{"num_hidden_layers": 16, "hidden_size": 192, "num_attention_heads": 3, "num_key_value_heads": 3, "head_dim": 64, "intermediate_size": 512, "vocab_size": 2048, "hidden_act": "bilinear", "norm": "rmsnorm", "norm_place": "pre", "norm_eps": 1e-06, "positions": "alibi", "qk_norm": true, "attn_scale": 0.125, "bias": "none", "tie_word_embeddings": false, "parallel_block": false, "extras": ["some layers without attention", "local attention windows", "shifted keys", "gated attention", "exclusive self-attention", "value embeddings"], "init": "uniform", "init_std_qkv": 0.0258, "init_std_o": 0.0258, "init_std_up": 0.0258, "init_std_down": 0.0, "optimizer": "adam_variant", "learning_rate": 0.00247, "beta1": 0.9, "weight_decay": 0.13, "lr_head": 0.0142, "warmup_steps": 429, "schedule": "wsd", "decay_fraction": 0.701, "decay_shape": "linear", "final_lr_fraction": 0.1, "batch_tokens": 65536, "max_seq_len": 4096, "doc_mask": true, "train_tokens": 278400000, "max_steps": 4249, "dataset": "wikipedia_en"}
Each number is 128 + 32 x the weight over its row's rms, rounded and kept within 0 to 255. Layers, rows and columns count from 0. Numbers have three digits each. The size before them is the row's rms in percent of the matrix's.

# v: layer 2 attention value, 192x192, rms 0.066, rows 78-97, columns 0-63
# o: layer 2 attention output (transposed), 192x192, rms 0.0646, rows 78-97, columns 0-63
v78 096:142143114158111176170096120133131123117128101130159113124096112164107092149092178150168101063112099174201120186120124093155118146148157077128107143097116144116101111162130121156121092112165120
o78 096:101154081080119093093148142145132115171083179086090146160132158087119185140134102134083143188089124123074124141140129171103156102096124153119134108112126115102119083092127174119168158133065118
v79 121:074142058148091104159083116119167123131114225179128078082117157103074124099154101137123119068094117134122149123193125146185109110120169118127128140080141182166119138118152116086154169145155149
o79 122:152144126069153140169181147083131147188122142097148138126177118171156143118131097128122081137114141118172130195121123087128084141145169162151127084211088122174120078159084148172096108121114050
v80 099:114131133111132123096136158147095123106136105134143122170177102158107180153114119131121158216160144097091117082149147090091180096159127135131131138176143134129092081098083145155136094119046120
o80 093:129100159180123080105101107171143103102169145150068140111084087085095160119150131083127171054129139160140195107116138155076172149101059103151052176117125125095169126155183153126142146101156160
v81 095:156132135100122113055159149132132130125108161112128046157138201140087132160139162176109099219123138070186109155133112092111143064151149136079100114132163191126094161087104147109120153167132122
o81 097:123081159150135154135122143147128127099164168132147125128109045153136135117111048097097158107168132186120161113181192107095130172133059105166200145105100082183169123159116137112151063093121091
v82 101:112133137140115178175097135129107133117117172108128144101123138154118206130089071155123118130168119107008138123143127118061135120107109149166140152142121113149099138079120112163147124175147141
o82 097:142128092092149093090127117153126161159072118129086090122110108142152102107138151102138107156088107070233085190144107111207154124099188146109133159158096150127176090147206131134120146097140127
v83 096:115138192141162069139112105117121116125138117170087106141114158094166154152151161104093126153090176115117131128178169158168078175037139129158137101104153122155061079101162122130131116113113077
o83 098:168128189127086096110126138115173155087144145125127228084189062115144150101108107178128134143182166176092168124102133121072142110138057159098090191108150131182147115167139144109146127104159146
v84 103:109129128138114109140148106143109125148095124165058086135118133122138184183177144146148105135085122122184092148177082142123129062057187175169162096101113078207115099124159132145121115164090127
o84 101:169189126090116135142151105142189146087146129099107160103152053121171126175148176167117153104173101142073170148119138167089060162122086159092068067184127155160148092117115123149079135087144112
v85 115:112155143067073158137082123136165124094112130119146104045114125119117112135121100105162123112183097125041166163154187152150117135111153096167090102126148113155203088156167118141121130171141115
o85 117:141109088095171107139126150147139137176103117115140134135140156083148131087098115121131109110088099134186133163096140088153122104112140146095148138116063069125113105136079163147071119111152116
v86 107:183111061138123140094174137123106139150128170100120174122159156195132129126155161141070159112179109087107164121079077094103124112159139110123135186155056062116177135126094137147065118110108155
o86 100:097078067123141223165090113142091117140126050183116038114103142114084066166169170097152123129099117117136119130140136173153110144114167082149092122146194170148115136165138096166137100147113146
v87 108:117124124191062139216090114121093132205135136126131109104097166158065178093091168155116091063107102169109120154148091131145086166136180138122105116117124145158193081099139189111130092118200162
o87 098:130110076120148113126141153114142141138101182101130101073101107101114124148177115147127125185135079084158122144122099137146095076095137163126121117169172153120113134126116092130124141143082117
v88 110:103117174119133117161090118127108124093142150187139124136072134130090156138140178070176143100105153168108136107186136181130099113076138146192119125182151080094140097127112129153103107113145107
o88 119:143146147133140109116158133121119118162112167107095232107167141075169165139120114201092173123164113124113148106106108145107116131090097160057146129079105122107092158144125131162120133084167140
v89 113:153130075113153095071135131145146127170128156140107152149142098068143071163214155131143164130176099092145142120127127178151140108158117123104137147093098122164196132133094100131094153107107096
o89 115:138118139119131206202088116083174142084154057144128124137154172176119091107116144108160115106128145154062130155109170099118089139180133106192104077130154134152106141147104131101118082107111137
v90 099:127138245175130190123171132133123120170128103133123116181121131112111142141110168133146088144101190119180100157058107089106162107128097161103099172159190115114079110080164155144107089088173130
o90 098:142118091105119093085099104167098136118117175118116126115098087069117116177102072132107191129125144164054181083157098153078131144098068155133178116092107147137161143081128107098159163126125124
v91 113:179130120152134131170117123132133132092116103157123155143107169125101185105142182150117139111146151148077130100092068128076167142133088139195130174146101056123134074143168155152165068106150096
o91 116:112064099112082156065127109128109138166107141124042181074109106094157134143180155174141132156106099107095130135107135150163114117113144105080070097132151209071145093097166106119106192109142183
v92 097:134128158127134143098162131135119132168155136109069107137126137133110103147116033197087084122083133094127135162094141073112103116144176136138102109186074152107128122123099136160137080153131110
o92 097:117158092111131086071119124159105160079107167132128051123112121137190159149161150087097168094155090128098093120176122144139119083111105113120125134143147136198154137142150167070086142167096130
v93 100:131102151159167169211091131112119132146143145131176159128107063138135128170099176130140129095141147090135087119140107116113093145135088136137148121090109125074089131101124129130141123101169136
o93 102:115197136098133107140170127107101093126104115142136166145062177130149046150146110133082107218169162165120099122153097155125136116125195172110167118092101131094136120129110088102151180115134139
v94 098:092146126094110122108151112148118129136103098123154173162176143113131098102087117166064108154065104079138089149068104099118181122156127137060122064166164184104101163154126134129205129138116129
o94 102:123143129079129120093068180186111140139114158145123077058104079183174166114097124098111184095143116165113103169161152063103128153141117106145149134206113073132141150152135167136097154161092107
v95 125:070138138128130157173099128132138124114130102133143124127118178144097111105112107154108095049105113136099132112128151098132103174076127107142082203203168111132102078159141177120163129176132140
o95 122:161064085086098130106119146142095184201132152109097124106138078131144142170141095125162132124071134116147172181141089105096127134103120136113195140157144132118126115141160157130127153121111123
v96 096:137113144095132132138112121136122128126105114124122209171148108131124066138212094156143194141156148103123143157185181168119106122085107102134110115158133099147183106139066127191123122099093066
o96 094:147120159150101101119123109129069138134172120153125161096151183131172140128101134162143084097150158149087129084142115126181149073120144132099140186127123169133078212143145118127082122129131200
v97 085:124106101160150152177074106136153141146154121154083099041100129098108102125176135117122103096193109118122172134093122160140115150083145117155177125139079095106168138121115181104069119161145114
o97 097:170165113124182182196176103073197128183138100100154152093130151120118142169119164155213127127120093097127126153102122143171080179123131163172100104097142188122101095115113155197182125123077113